config.yaml
d_mlp: 512
activation: "swiglu"
rope_fraction: 1.0
lr_head: 0.00582
Each number is 500 + 40 x the weight over its row's rms, rounded and kept within 0 to 999. Layers, rows and columns count from 0. Numbers have three digits each. The size before them is the row's rms in percent of the matrix's.

# layer 2 MLP up, 512x192, rms 0.0984, rows 107-179, columns 0-191
092:505535530491501585484569555488449490460483454460546564493522466496500438516492540546461530452531533498523463509545555456494535534465527478472446470455527543522502451505434504419520526481493458520529486501488486507447548471496462510446524457463508492547492534504474422464409494511513535509516514467525449500471498469479498507525460502517434507527529557536492433483505526488474465518542437438476453449446466469544468492485562390429538476554424459627558553464566522503559536534507558541595519449523542480485507505481492504494425510550562596472546492536550470459507566462442470516
091:524502493474499530467492490454500570464517461493463533504551514523402532491515545507538456451491510506487454466485508485510513477459419477465521514484476512478563462484584439548414506460468518440560536520513530375459526497565455528599503438524504529446503412496475474453517530503461457477560470549493475462467493525526494577474493528403513480404479522535505509454492497504494463533539456538430572557473469507437545511547484504481523468483494486405505524498516446531560507434494439515567466471488549464549477488595491467538525496493467513489550450557527460510415499540557519464
101:529517475438595533473512450487539478507501477458508491475481511526583448470470437521526457515447544520494490462474450495543479493524520560506513469520524585565422538460547459445509484530467514549517489468516561481538516487495472433505464537394447585468498472487445508463490442471530525492545476487529474523422525481454476506446553442514522480445466526549530476508492540502365468548494501494511494486572498543534527500462506522487482511529428461519541558611467541462465473462517450472496484444523536530551575433476423544485456564496492567515508521566551543468524418478525516506
077:509515557505468474548502445476518474562566492607510506505493568533472470500544500475476392537529582477494472477503527458469485428510443562518502479499564512497556523462545540482494538430431475514527575522528485482505543421492500514438412524444468490455486418532508406437535511507503523524466423500492465583571579541563516491477543473454514474511492541483487471470493513456507489526447546495495484447554463494524538576543557467479412477425478469444524425457492517533483562523526489470511487516522513512511452538421491570494495524491508450536465507560522432487484474530513517533
104:454490500459536537534443486519473548515491452492468475473541514483455549493503492439508513518443540485471485469471537458409522520494606482487592539524621479480463489559539490445454534418476500556551537438540483588476499502446526496535558475504519523454487501488548484522549461496578543539461492525444481484522547514548468493542490484436465438532525536449446500527507466518508553485499520519537484557427577521498556425518481447515457511445555480487505545442519502490581515515524460476513524441544462577477553482562470558518500513462488499431476443494431601534549516477495503539
100:457541515560559470467510529498445529540510523423528433483510506501458539527502497422467479574485484424532463556461456454430559520531490533496482557536561501480477468446479554492489508540563452507600492488518526480487394418433436489523547514477511474473503538491536521523464502530465452479521442516477483461503451498403506522451493519564541545461468505551497554509534584488502551493488538508531627498504495488537526470471511536535529512425505451565483466542581491489576491463489529494512529529465462535537498539583549418495509555522489553448512501548490480467479452495569493530
113:440555503463507482469472458489520425476452527514485411504556499471499541506492555487538441489542509470519451480499463478496438478542579517515353598539535494477579527499491531518492492452476474502511469479507509489507488478508544505502517541527482538496504522500422483545513520467488420493532470485505460508562545498596426471564469488532482547514433474480538434432522534497496446506501476479559539497542509525449499475410549455532542514542436488410482433490476498472573452429510473438553479510476546435503550567495493521599490490508558520538471494465524582461520494517499484429
100:467432503521450503558487528495499468541435518511539505489527520518498560487513437480536483460513495463484476480483491523568403505472533544429490505483535563506443520481524446528373459584502479496475495637478470446488477481508474458483520454517533455459553431498508512533519516472512544521551547579502491539445429500517476425529549472450543488477499457504504504535464518470497440404518513498510438506486463517428525482514552488553485492483409509454542491454462522495465418480457433555439488510535517568489478443513527515465465494505510532487496480579538484478584554547563483420
092:425466507506498522537544494487467501534537485570449518507447476498491465637481470530541484535473472491538528486493485466539413502494478513524512527491451581504467542497552426478443481432519462439486481542482497437536468527533523530524489487432489461502566533493489462606495499399564482491515512452515454471446491550485467508483441517542534519546522592496470481539574489479508486464454489564550493494456526489518399533517517566424535520494483529481516460529488494483435470472510453579498471474510481481515529569497481509534545488513661471484501508462527538437557457465504479550
103:516496543439517527529518403513495544505549460569414473455495529441496510506557476456520469509498500424548485504497414522535438492532565500544425485523519398584521480536514500571497522524497570531481490470468524445457456504509507456609557509529455511510497506536550474410503488442490498450494457550487491442555521516463532536520507544480440485543586434539552538534522491563538535496520549466491496508495515523553508462479464513539501502504492493422522551452555553458537445438458533490462546489468520581423535504523552472560532442503452462499525480549538454534484527501549548493
104:526517450474533526535457457515487559461465535541492449507528471555503555518428503499415531484487490538527512421506558490451505464490540609580506483444509462451478515485553487470512544482514516530486439523500500597548562485439552550458492481451533486519528500447554530546505476527464504479486479488536534479504436535532423438483538476464425573476444519527510424561535482501601517471530554535500555506562425475519519507483503472497462480508484490400548505465481508484476471513492495597525556488478509552500480417519538490426531447489446481477477512460483385569494489522487456508
092:530456496515509397442487466495530633476513422462604498498552557510474456467470529478474456471537534518465505553526541483508490474530449511479540420467439504462448471487425551508491479488508502475508456483570530452498480603524474504510506496519517509573470520496507462500513526496548501451524541509535524535469540517450508491473423506467543571507512509541493508511446546507528453461474508411441452513455501476490528472513550518541510529529522566564480605455530568470495531488525556517522526444467585464437461553468509531454510523504567558561476455453479537510452443520478437561
117:508487558576458494524529547563499379567467528538524519538346542448469505480552554498463509502466549454460518490530459507487458482496467435549427465474605512436500454485484528540502498505506441514565518553466454526482475470543437493543505513528473520451505453579511483537545487569538509512464469536501498575501494477470500490455562555468515505498431417463469557534516467528450498527516507545444517492500471454478546534510537488559524516501478521497474520486478446528504518501538448502505426430435479506521528477474471481501562449488548576524412520546503521528429555443491509501
094:507488512520531482502494518537482531473512475461436504451506498515568402443517488454493544492500483450470587483488472425477537572488478513512484536578564501538525501442579500505506482501398509500495514462488496551545493462501550427478516516549498473485480468462584606480512507502506587502499493463543454518506562468534500440522520481495522458471553536471522558504547464501444528482490538597509501495491486502543512553483427543450534538482477474515486536461514498566478610498562503489539418537506491432520481544545585561488489586441503471410530551530477522479570504489555431467
081:453539487443488418566492521471567486431452537488525485500504484457563471538461492460542438537561594504545481521524453516569551463515442477504463470486512512470463475488532470525535452561553572531562534482490501529540518492553457472438487540550493523517443502465513522517480585531450587541445488421490460618485440565481519569605541538485479583467485476481524603559501528525524539463496492453503527524524453512522566533503427440523515432470474536536490504501469457525442517559488497495521501441423528492515521528446504499507515472517487467528448514500522474513534530525481481472
106:482455418486477518441524506530517492503558470510491501567507592501443531483468548476463487470523552581511489559533518467509445517530480517478460500554467436531434531469515453486540480481476518477513517527418469530484395528531560434541560460569560494465471409496443475480559459495551506499444569509545581482484475533430504460501538550475504479578485529509412472445511428518549465537448479499532486447468452471489454471428516478454549499566532496450494582479474487486522504499451466442529578508517524544462519509526497487498492563424505468479477509458432485502534511584485548516
113:507471520507497501489498532519508569472453593559543591534513560511494505528520493563488544454463513558455471509497409546481483477480482431540461478490480521501448494581435505461521541479430512538532541526512445500407505535534513482496493403556531581535508505460438505484495501546538484518457492559533501538504545437548548521527543529539512502541570486487495533464468478424433511523491481420549516524512457535575491498520429487486547404489526461516492506503503515497556448524492479505531569456511482506563429517383510500484526421556500538484566502514429468512504473522523594527
110:526575486495525514501588500492473501533471423556485459462464515528539536484478471500594530483519495467543492665531511494521500473515573512467462480503507484523565485529502536558517534529514524465490472559526493499542424485547592501481511495509482521569523481486495576427462530441464479528490476579535472530474582476462510475523493493521517481506508550517537411594523491513543474511579527536476527440523421510506500537479399513482495421538467485548518539477529510518585475490447447495577518482534454470534543492542513458518420517471491479490561503516483490478485483587424472502
122:489509486471477506481493528454512533512498539533540483452584541472461427531480501483572542526442570513523456545463452521439545522508484487514490460530506546501514477485547430463443506460569497502533522474465479391459503464516438513467522458449545556552509491591397489498548437439527515501496592492494488491442529534497513513510473518465538477490471505520482500502561461522492503490452503502405422520450493464575448462477543486539590446454460461552467577533527515501520490406407524549534459492484539520556479444531538484466441508526510457509466457486529518541414460486534439524
095:474476529557467469500500512486490427475432526509612519529497514550479504485500566450502501451525502504541397447526496535544408410473452488499547519467491541450441486453493506446461450513488489574546502593494492474575504493446546472456455491456566427445542511540592432493509460497478517527481485522499521515484412498534480491492537504462522569513470574462460549493477498526511590513508503492389529514489534497597508481486494455559441492512498452504515414492458489511499509503504490512494553492406453503460517518534478522496478472481472452502496528498472493509569530578585552502
105:526511488415490572477539524494473443546460477446463514511491448472540522557551482497454508455535524503482527466488485494543515476500525504472535469451444558443505527571506482445468482492540496507494496533390454500476541507499452503488459387476477532475533516524504516457488536531502503480570545491429447540524550499490505506511530506477564481515530472451534541568549503459492499560497468539509513489543528486548496433533523485442461572472565498410417448418516474470441481539547548498523535496454402474533490562470512528588540479527460558527450406380458465507458513509510469442
106:539512502549482508549490547507466502455497465424497513514499417574505485482513544498490517488463544479535543473531455469479471618505478514460400463571514510564532514559508543484511477482473509605565471477541441454480451563469478542484459493460500405472483422527511503492526485480480540482572528534506511486480497529503513592483551493488542508519577473481500523523494447446523488433552504527424449543438537523437498460472549496518590516560583498502505497526530498421486491521441445465465425454504542499385467458465494488496521589511520471463530440520504476469505452505487480465
110:486524404518505541542429551509492451485450461485506560536489485593529478477497529497500423470438504567457443508510502480469541451536484503490509464396519517440523467553547544496501443507475501469506539443494495500554493500532474497531438533517467525539408516451519536486544519492522551467469499557434566500466468525515481493518555433557467490433505487519557562540488571522450511557504514520539517520447482537513487512519527496481538440472500459496495442506557421478554503497477486602514463521443509448434520498525453477426508456623541469457532478473523468500518481596445574547
094:513557496489484489441545499499522507472458503504546459498477553456441519494468518506478499596429459478467563454542473454497423489490495528543453482585513498535451505536483511529476526494459470472465495480461530554451528496505502564454564481514466555451466516466484574510454498547492590461498505463458550552491458515469564513458514530567487471455527506464488497449534471478401496441474495531463480534442564456457609524490452518478467440518572380535560481474469520462533507564532519434482449495512520553508449526557523476412475512474456492481479487449425501561445535494450557528
113:542465539485432500469496477504546462497545484457507483622473512557470450564564485470489512525449511460546498504521492484492496431516486437421456536505503492488476495477546488496488560470499469476447452503532557468525578459399494513522417536516503513470443519475540527461507468520510553521514486504538513486461429544484503478421491451536494539449578442554538505536506501505486561488428504421477554485527483471505458531536467488472444520507574507526394502471503437407503510558477510466434578542478573469441531572548568517452546473483545485528509414541515490468525477482534459524
103:477519481474547553505444510555477446451503547497471476461414480484562579481476524528469500462498466455585468525556507598438448487541476483515535449462479540560511542559470462569505532500458470473512489438493530518391473513468491469540474494504446480535504484468521426542486538468549506541445474559533459461504493489505534525488494494497523514461454498530620440567539486466494434504535532492519548415578501488486519457518444532553530467557541464441549532472540551521608469495499469535486490433515496532509446557474525506513510539461514485512541461547526484460528524550596525438
088:550557507542369501516513441522459425506526491496473472525422470453494526514516470498508512459484587505512476458531535482526527559501472518513549479528517502451506452524463507481539506479440491489514523504478515515540527620467474452552448585545520477560513535556476442507469484494441545548458494526473434465467506487542553499516495474471473496446531495517492521586448452475454549474528556455493576429494462534538477447545551549474567561455490483546524488490465460441497542525566524493508460407464586453536499533551408498520522513517535486446552608492459479499503478469516524460
093:501510483502498434449568535471501526508538515454442559492513561523540447477476446506552524414473476447441538564486519497447455474560500430427529551534459485512422493498475478499483497465395470508507489546446498438480457516532450413557475552535435470487489511571451504546501479589546469440475497457434514542487524431478467446496517497501491444536537474520507530496540455433500506462553540524442501457526515503459519543522495499491474511537479474442498471526580466511478534526477540502521483353542512484455538498495571525479551549551537477523526453544456537485455557574469519487
095:618447492440459482510487457488573459449489486488477532493471508499477580543481533519501483506555576510424496494464516509584510523499512515526527547474588559518555474513489441496551459522525403528501470418550490477498460458421486526521423464492462498457453534508546500492586441493499448542463436545488514452491548448501544532488577556512564510528540525570476491469496517521476542487453501578459515476509502465487519532516457546532551502529521518497528549451527492485545522522507514489523553527575488438558436491489526486596459561467511476418556496516511507445507582498543503564
099:443514470492507559472524517463477438459484477516443483442510480543428503506478557563547550512521515528498461420466494472515534505454510480584461592552483478496470488534479517535562500489480506523479486449507496433625468552549454505484433567458507500410555529485494527498537546488580539529464515508466563477472470441479481481489517450479593433456474533446486429496479487506536482489560532514511498522466457472508512532489540425510466571492544538455486432570464489551498487457565498523511519567497559482523573531555472503548514500535530529512445413478433516599491473487516472542
102:497485487514546511441476525542548459475533491514462479516459469546526482479449503546557403466456498439480445491457449520501559505540517456436508536474587428488461510532470511531487465472573498473512512555474503472517463563491526554515516561492602501459577549485484465466516535451523439566404455525551556492454492490531426456564489538491464424542542473538491500435506482488528530453574477510515499519501569434407440502461479535496471466512566495475508584488505478489517514453539440528459505461470606524450522546488464511538531463494566560487496558558501539535513508502529488548
097:497448483522552497381511422411494482531484598452504452573469521541476552522452482560557519491542463561544506569435556514491528468360517539508436473531487500477479538551487466540479484473477488494569496485529540433462450471482603553527509556519490517442443480498501486455500513478459464434525577463531477527466539412446496481484514487492440506458500600510493492490524530521577494429516507468454536464473474455445416493473528476535513499492461472534472451417522526504545506497497535447458493463481507509495483504524474457498511507496554501473480485506422502548488442500464506477
112:560551535511483552511377556420448454527488511520458485482475513500507528512543523560557514496509543498530535632480572505480481529489515570430440506538524487546454453513514554533542436499519485479485495449481476488508491482469549487459505512469564444545493523474454528518478511535527496527458541554422539436467443515603493555470479446494529483512476459468448423510428550539447514514488512594492550505545423473464508473471532510465416480456474499551532506494475489515478503503481500498454564512500469455561535554507520481550473537517381486454540508542472481483544474537521433535
097:452552489481540465475494535467512470444497463505490482477521488496438466476506521511525557485485512586505464448510498504437551502498493470501547524468494461531434516562563527540561507404451476515520447461511431490513506456458496535553553458458469456491449515476417492519522434447544532512560521525431496488493529433440519558481438504502505455584489505484487544498481481497491496496468545548458474582530480440536624500570543524523447480532499461536487599487501542469458501437497461537529471465573565534527502500531536496423500477410508521529509471516491505501508506402404593474
094:492461551439507515464491521481564519484477483521452493465530502464487404480506498522466497522475529506450484445505506546495501479487553478470531528419447452576494411569520553515567507536482476479459524499565525504518401561514518571458457544421424464538536479531541411559546443524487511534508530513589574533509562492514491468475449549521519508528540566523470470501521520548542522507492395547499439534466508500474443500478404573473499480473460500421500536494479526481528488474441410444532481458537516525515408523466499499472519443539477513491455551457446504464524527514482529468
111:558486516458550506494452506434483471479542497507506419540467536492526499560527519520575492567546500486541487468481459493459559446505541622492484530477485512562505483511463491469504453561521458556487424483448478495448516438501459566570485501447478507533512528477512442533548530519528409498550505510438444457519556534480463522496554536539493602492558579436536462476546534518509475511442491518548548550480498444391535602467503486525464495530489487387549487507459501525511479537467509516525493447432509567600490513460467473507543502505474521465541486472492450486496502460489472542
100:551484442493490458579515485542455550562477550519434629543482552507533473528502475511507493478553481526531595444457509491462504513467515538464537524533541522522500527475487470477522498525461516512521593504396538472499456572577574534528531446493563489524634526466528491498540482547561504430480449441522504455521451430461506512471463455484519494476572463450471543494501531507535514471467528491477441472487505509458496503486496431507488532503524519552459519588416573477530482459508498494502521525476490476476525427539440511537418531474535472556522486549527497542565445490506456531
054:481467467578559467473467462466507537515428452502572531430492490550520470527473431485468452481539567483502495506529441538484418550468492549481533491534514488502470382518541489465499514521479465527504533481540477543495522527494522468468438517442509550508473484477483505565475494507503531485435399496525524492471532421528403484515491439446429532411508508532451454440494470460470483507435533478492426518431519514541508521512494462496509499495399582500498507501541522483523502476432519542515505481539556479517453505552392436513522552520520500440535491530517401489518470564511407541
080:474514579448503495484448506487595409420504531489533530524519515444540524450433568521552488499526436545485499418469497475496581579433445545554528532468473488490577409524477486459466541558502494461425466492439528486535573494503518430437452474472511473495569478472465491449530563478479491509524432470508484483478457464546573541470548496493469493518593475510540507532514521486495521498506552485485523447506483494443528518482481518546424503516464444454518506498501519515523545438560563566496423494467525498483422515540413484466549485413511518502518526450479530450498506507491535475
066:512424489462494508567492505424500496500513467431519502471510508491553488470498468565484534452475453534461473527552506454444509488527473488453516456551552556565480468527430483493437500539441542506496511505488454495486517464520508498461507471464483492515488480461494537514558524476559529450457433386571571417575523487491483441510617532492499550509527463493525481480469571487582524483500484518533607440455577474512498493478512459488541483534476457441508389567463516442483497531511554512431468493511471501479433577498463520420485540518490497483486476498402526518496468528539543442
094:480476549523440471526514512536485423485524476488554531566561479563500462479533416460520535499487569504496602510561557487412463534405436523556479454554521452492518534533544524447457521533528552473561586526482490493498443557470484518546549482462521544509539495469480529525437509550448537547436521553481527441490561552510516536571484520539391501440506480419484512454513505497527451559510482507544518499567467530449435552515460522528477451519499457536477494498508464540479483534557513589556503542521493527485512535521579504505574497471490531500560546506491495453446461506495534506
096:502489448505494500550466433557559502529512499501483556488570475488479439435550549579494502539478474538450531510478544481538516518441486446512579456496540552439474481522520570493546465492478518468470495545513464485499538508505485492517557516537392476424538497422533464529488492530416546486475514492493437496490491450429501491492501524451491427472461555447474508500543465566482451490483455479494520511463545590531494515497488524449543535479513484543566486535360464535551444526539524592450494545508502536457404427536509512474623499466502553514531486468502521475501550485500509470
097:452472524489513424499468507506495511508525492413518482509496489485505508508420519480478480472517493494516416515445417503478547446539491503444461560510504504454541543504478528476482532522483525484561434462468479471517497448539466506548533457444502523500520532491520504466406507512520459528513488511465517528519438524492446497464537522532522442484482514474521531475548522476502513517475547477517509523504492466462471448543431497488460371539621430468455446633502565493521462467536543528466435472521550532532460454583516481609419503527518570496512491492535578498460540600439555529
102:496609471578489449587509424491532491439523447481491519528519486434505526481497532446507530547534526502463567521495537435481493502527412428481451480498461526473516501481531495464455529520450561473562418530482455478493438512564425527412464499521478498515443501451513502455474513503493476482509529519456528530416497481447451502498516487504489492487427479467514548524487444481454577498479554519457521487532506511435517461457498514474550442554485528584530506509522486523463481518494551530586526518530467486502468502509500526529519506529519507532438593429384563518429491464515396435
093:474564501531445561515469440500548492508602521457454530563520429505492490486535523491569452442412524539531539568496478496539548509494495454460487472464522502539525506515433434559468518494404565559502442522493486461482466486511459549472585512431435495525564549527506477512548485512498477507456512530498450512588427514474444513523507540502449501480494534455409525448561489559487442470577480528488567505429476556523521520409509477577539448454497505494560509500524571542470519475455496507472456449532479545493483531524506567522468454549456521480463502469534477499543501484546558507
092:507501462510508544441498506567506415517526468527476588433489446557493489464507482479503577492519484561428555541297521511484508570496519439545433559516544506478484473518449499455545562542560444475459512526495495513526499511513509516445541512515507467472506505526487536444532519492592520449508482477512493505471493533434478463413556483457467538509486539516435572500489521441461457513438556458581499477525569460508513513463498506479545527481499404513509489541518541464506487530461465522462451470487524547566506525547493551509486494541464551441483535493457538516464508495447511454
105:547601501497516521452548482510561518424471465422498558543504488552429494471422436451490580471480507489472485516401541485473552535475489540558518549516488539502459508491482528457468568496494394544545473473517500550454517459508515503545537460493429484585485476556487528479443466428517524501485557552498532493488490530452559532417526501488498480504556489487556525496534522494528490445496560447495556518536460540521506601507493510478479499468542498468481567514523553429579407510520559507461494491433442500506530555537482497515434538495434472521491520537561518435504476558522533499
093:510493429460524461513565494470548477502483471522512451450450401530457508494470380491496524517463460525429495450530540455528532514544503493480516513576491521485551496422544461527463477475504546461429555443576502523496492570513534501463535425530549499543593447432410527491459469520446487518521488548463468480519546501488520463499541516467590530514525478455565468465481443505490472477560451507550508507603523471500554469500465542542455461559446434529479519472516490504502455462443481447562515597497451524466524453472528467496518486545463462480516461455468464428491555498474488507
097:530488540484474528529541462454535453542487488452578516505481552444482456467521455573443556485496512570452518505463537559521497519539502482570516500481537489453470504477504435494552582513491538492457512503515381472509509525465483378464458491486483448460483492500570558511538525472521503495444509516460413523478511470476465482512425518505447482468446523478480511501514489515535533429577490474540597551542501515484485512472445548532507425509458450510525483461502405389454456477515473479572512520505566503425521451502455463560483550475492530511432555447561486528483489525482452552
095:479515490427582538495435547527543521492448436555514487483537555500540502481543476523482504485509511524555469499490510480510459489485519495511465536522582502452542527533553537528511493546501544529538499541514499455480523561504481535465526635514499510445438482541478449437493436519489498519477543544434521565478572411564486461498549452532468532571525489426492523449461459466477507423551513465514450419467538535514508467533419451485509444492494476499454551507529542478469464511505490462562533493527467494571559564505498483538522445524616474531432481566460488537485585515518519430
076:511465491519476539578521587527420479515515492534481483506500473531433531498520457516491513516541541568533532481445545445517472421470501477437517487579439514484447480594552530501465468493515485501550490532467496566442549428592454399548523504501537534504509510526575499547543438456554514425456507487471471571499556457522471415480477500482449471507447470544420478509506524476514516552516502492482507486561536529480460491531472490479483517513489573527551518462563581502503450507547519492482526567511526477474498522398477498558457554583477564452462566508576502472487515527493490525
108:572478476497473505444496554502497454419413506455489495490501472486578486548503501498500467427507516518587483437522528527440525506535559521564461513498447539420502500514561442572531477457470468495578548507454411443487525462462448468544511535448491519572453480496516439501551486493481502532547479515531486490537507483483518483458594467489517471400569439537474496479544500578581518510499474495429515514492467543500427523495542485434556491508551466521492599488521524498510500471454490500542561424453508483485471537432496483512477442567475503537486581495477448533591498503507522500
115:463467466473457477524531514518464547494495454450504469530483504508483563444485492476564493570414484537452494492553548573492537390555563520491567525474461474521491504464521503516488497514445473485476527541433411495468489507447511535471495516525508494429524599475416428509487470429533544495486487455439535470518466475602471493507534580567474452532419510533575518483464552554553509464518576515466513418501538524463483504495504499495443536473520527465490474516511478517530506559515505500537499419531413537536498617478513511487442502517494545513579502577492464477525476547489482505
103:447506542499446551503460475490481509502502478511497525469510518492474490527529551508498520436506490469446468558521473381487503462460494541498545559502529519466530479477531446511480479471488500484479550492536488502497557576541465540513565480578515530544499603541533549498511476464520472504548536510553563541637513579497521540552468510533465506540484480532441485540476523472492517507562505456437439440504350537483535518514523408524474468402505436474430437454504481565496466501510469493426463501482544478529519501462476435506453520541478574563510536566490445479550494510487488480
099:482515474491529559463508493415506506465456543470486497520499471525454466437485506528529476472445470512510507422526509491453469544464427467511494523485532511493514496550458439508467451427507488534538498465511503550460566471548572511461520554392466520447473540514455531496506523548500529434440519472467472505499497538466569508569460518435526559463533527460489467517380552447572411480486480437496495548478484537510521471469527500553531504476527466547518415539531501545438436445443487444459389537521480481569453493513518569500426500494575465515464463531482482455494529479442541554
107:520476473496465461535466502534508478515522417499443481424430484517504522477538505474538445568481505462455525440535460462484532505513537512515535543544489475567638534509509524514481455541496493440527580498502488519405481423537500499523480540504577553491543452571549487437517460531536465534514536466514460506472572531527472464491472479502468493491512533499479492526493417456497438547456552539466503495508527477450536487480506440541584560546484588554480437537501507523507497493488479535467441555477524510459558388456538507551490459488489545475380542477460538451450443470474520499
102:526483618480508560494470512470414470482465463488479453487509518484450557471469483458492474491545586483452514464441450409482418511472481477464485468479529552454463466562487509446530524501452501524522457491474436512507583537489546480530397542442520498465516484568528475484425528490538587542490509439393489535552519497517503540538522442483597511483427497529529474519511571474489496443525426555445488496498507538544489482549526468566468488486494468439425436466563466479482522503534501473518533504505466453487570509520499462484459449412530487484467518514535485568506500465520515452
094:516518531454531531477527463498482455491537574496486574411468465429471548496514497464526532558487499456465478529509480568480563553510388541529387538507468526524510521511511501535556522472493465444475519512455497456513390477481445475442450476493446457481616535488448531499525459509491460509499488505470535529459475467551540517458486506525439487491491463530519517440489589483462502468469510438484508507585541463513448547484487529562390466574475478490460458432479517500478459499594460519435448487525555528486481521529506508544476605465527566497478499490496549557501531510528483508
106:401491568503504497501517553477403448467481442497511522437474520549456528509491506550509485442431489543526490516464552478473499488509529534549474521499447478500464507528518480541509492468500491529500443469480498418475451448504519439559544574454572484615450485513516382514496527527569486505531540499516502561545553478444554460607480516469458499509478428553483482455473493428547550519543522524459494575464480448506502440458570536501500485450463482478529502531448499468532475471458512522453530473474523539462550481443540466409502510460495561511504456523523530499437449562433459508
104:542502490417500544443447513442521479495544474507519532485562604506512466484561491520609488423506479422433542519505483531494501481489472499520549542476452534487533500508501495465507532558438566468553514566507516521551517544506490498446466455462566523482496544482538535514471486528517445512444557500520513501410522518547505456432532439477477497569479474462491442550417474590482482500531466461457549521510501495487415483465547501445490489490516498499533488542501479526444486514487482496532507514567540532484513504457510424570539561482573595558537471510524544549508419434503527608
092:493489531548491483514549501463481472530440515594461438537532472522516453517460479537484478519397469580521554433514495490507470511472440560510552544450542533431461494528580523499486454479460433455489515482441467492529556465384480521524538476490411513512479501465517571534562508512481465513515472486599487492549495422512427508506483492490523424552556487450538426587509470512465497509428560540485493517494516470467478485426539513558493491504526506432454504475478438485520500511473504581469484536535494483498463516518577508499486492486512465489518465498535519468564402524498614513
092:536622481501432516512520483471468541503454496508494549546448521588537507495489639564586505519458433488528485503536465448555493444460445570450500463479485476552477491454469435461494534454453537509518535476574538544421472506525494527510472441510489493464485512492494461499465525428474526543522499543423473445544477490495435491514485519468501516497490525446481518471496584523539449506481524500469461438548478497441513507550565445488504497487437472503552602548580551417519485550517506433521414488504438540443496527567493478458500466505491521460498486507488470527514550506472509541
109:491494469525491526551511488473510506472511505427531444493486468535514452566504467488496511488407444508488476470528522508556459460534538521515579454556571439618477498474468475514480555435510437431549501475536450478547472525496471471464461482472513497485495614503494467524479574457453460481502474475484528434464547500530530469444517501449464493506544485472494415467529462478473442451431590526521517528401482524400516522557474520404452559499517506494505475509440544459441492464521544496504474439481506477545498426522519482437541506537560537533539531481477554524552493446426512480
089:557439536582465479530419502453523510488496520513483479480532495581519545415501494427463490499566484494538480454461526483479440462517539442465549492584421456532463459511498514486565496514508488487567458529403513495527498480475482526479531452499529562480496591404502476482500513512531460484545513482498560534474530570566522525447498498446486514513519554476495460593491525496548535477525571460538522555475570538486468511551451505492451628610499524549512479518505504446424492514500539525486547513424529529492452485488472548538518513577531510508468486580490491500487496442502472540
102:505506426555502628440512519456481490422459438554538526498488517477483503472526485546555467489498482578548491541537493469554515474555490483481457517483530477451533443472471477584514509526566515501537462516472529462476561573539478514554485509525484555484505499497534481519523405543512452533529546554499577566467585553543524443474549520493486469532494440507480475491484463410564516598593484472584482515554562537513537478516561466472470487502513484497505500546472501469527512456486501457485478592534570507529540497469549502489443528442481471477431445481496570533490519508517426518
101:441492537473539450416377604520546397486445470508521498498480476473447512472401507458456427566495505463495514535527514465501476491429541496535467476522455469457461529425538519554572478584514453488502436438467507513434487491476501517510471484543488505559508451577470519555509502504471485485527511541523465507497536453454450540499481566473482458511482427535427417494534526443485482443468449470471545528510517535533518501488553506536506544557530454475480510493543461531511565543485538553501469556519519382457487515559513526503468502544495500531517504482534543495438519465505427519
103:520486481515530528486471510500553526545508501536471520561474633518549620511485499556518447498529511517471457459481493519466575447490576596510512484543541428504495544524586449536557424506482558479506502563511524503519507547466555502523540593549558541490488512520499441464489505514511432512524506507508438432510513591594524490602525514586487471466461531441508482514510447492518495533535498461511549542495529589533572452490505504446546534469475502497512465490455496519560500506576494445516474488511474492516489478442422488472522469544464536522487512501432457502554470482470510545
092:536535501538459492476465540503496511550464499501562517499555452463465525473555529420490461537634504530545481467444476494501461485487534519550488493550600412573508530465549538502464499502481537488479475522469473430483514517540486470482439493527512447513392475517511513541518505446483548542489504525474496497455550474488556512516541477513550516546521471527496445497530569481459519501487528511519491483549497501463582489534552534469476494511588514465513485572527504524571425509537463532568532577582512396532497540559578461560499502564490524453519458546589450437478522509528531562
117:511494538559504476587510451418490474465514476553466493504480502508490526526470546541520461505488452531496434486531445489558536457484460462597534518469470516505548539483521514569453516602470528539477474509481467574511476549502503506592487455449426517526517488477439441473462505494510487605494583507483546577445484479512478480477492511552503496527503449554520528459387487503475482505509500525504509531498465468443539559456507523469422518556482490502506545503417619443417569542579503513479503459465437500509517439460542586501442513531518446494486499437512516499504472508547489502
085:514533538429534637506547460393465490522475492490481506466462505551502457536439480546444543465557512478462546439523495527557511537407453501528553479491527448490481503482531509511520490518533516556554581497491536566501417448524509529498472459507529494547487529436484497494516529603558479565532526547492476429525533486502514461466541479558547534501528445546451587511435576476476476499483479486541469484465505529561526482559498451454456465428476512551478513505520520478409561472472490528489522439501485481488483480478552475495481453549444560496486472448417558522564463519498515469
089:454559503461554550503522485528567465564557563522491537493481473507502479499482456417507504522491480463507469525471457561542594529514475529476497541458560505505569487484534577455490440499544542452434543521540565553521503515503470430493536528418468498497499518506467534512484463462496459511495513472507497486506422482539462440478524494523528484441506440485500470593567512456502510522526463509512477438490497490469467498527427511517518549441517519499487483437569531512512425421500404524504471435482504538486498579564508353565464473488615532406503498526504546493503505475538497492
106:523516547439482508509416448434507500519520472564493550479458493458526472505522450563544522531561512481558559487484497509490452520435513476549561518512491537491443530542424395436583569497529554464440479482526544540511432510471471521470509420552578549500573482466507485481541470513559588498462480446499475482522490532455474521405471464498466531553532411459504526501542440526510495473556525482499483528531498474506497564535413494529465455494515578587538519470492519469497540528524568600452521543518529522501486491489470503562508516504405469541552493528474518477462493511479476497
111:478498458377503556554541535468455486516386433478443470532503529559558522455466559522495516522464484513459459477476540508523533496484478411489480570493447498517480515540449512486550492475454521531520550511532479533565500422511461499527508577540524503508546485549509514430463490548523488479468526535530487528476568537477416534548493493571548527543481559512505548427516468523531492530498540469413546461470503436440491551468467489591528514481512539471434466469443531571515537549530523468499483508520506476490517563475426449453477477473542529531472478499508466506507378512460410512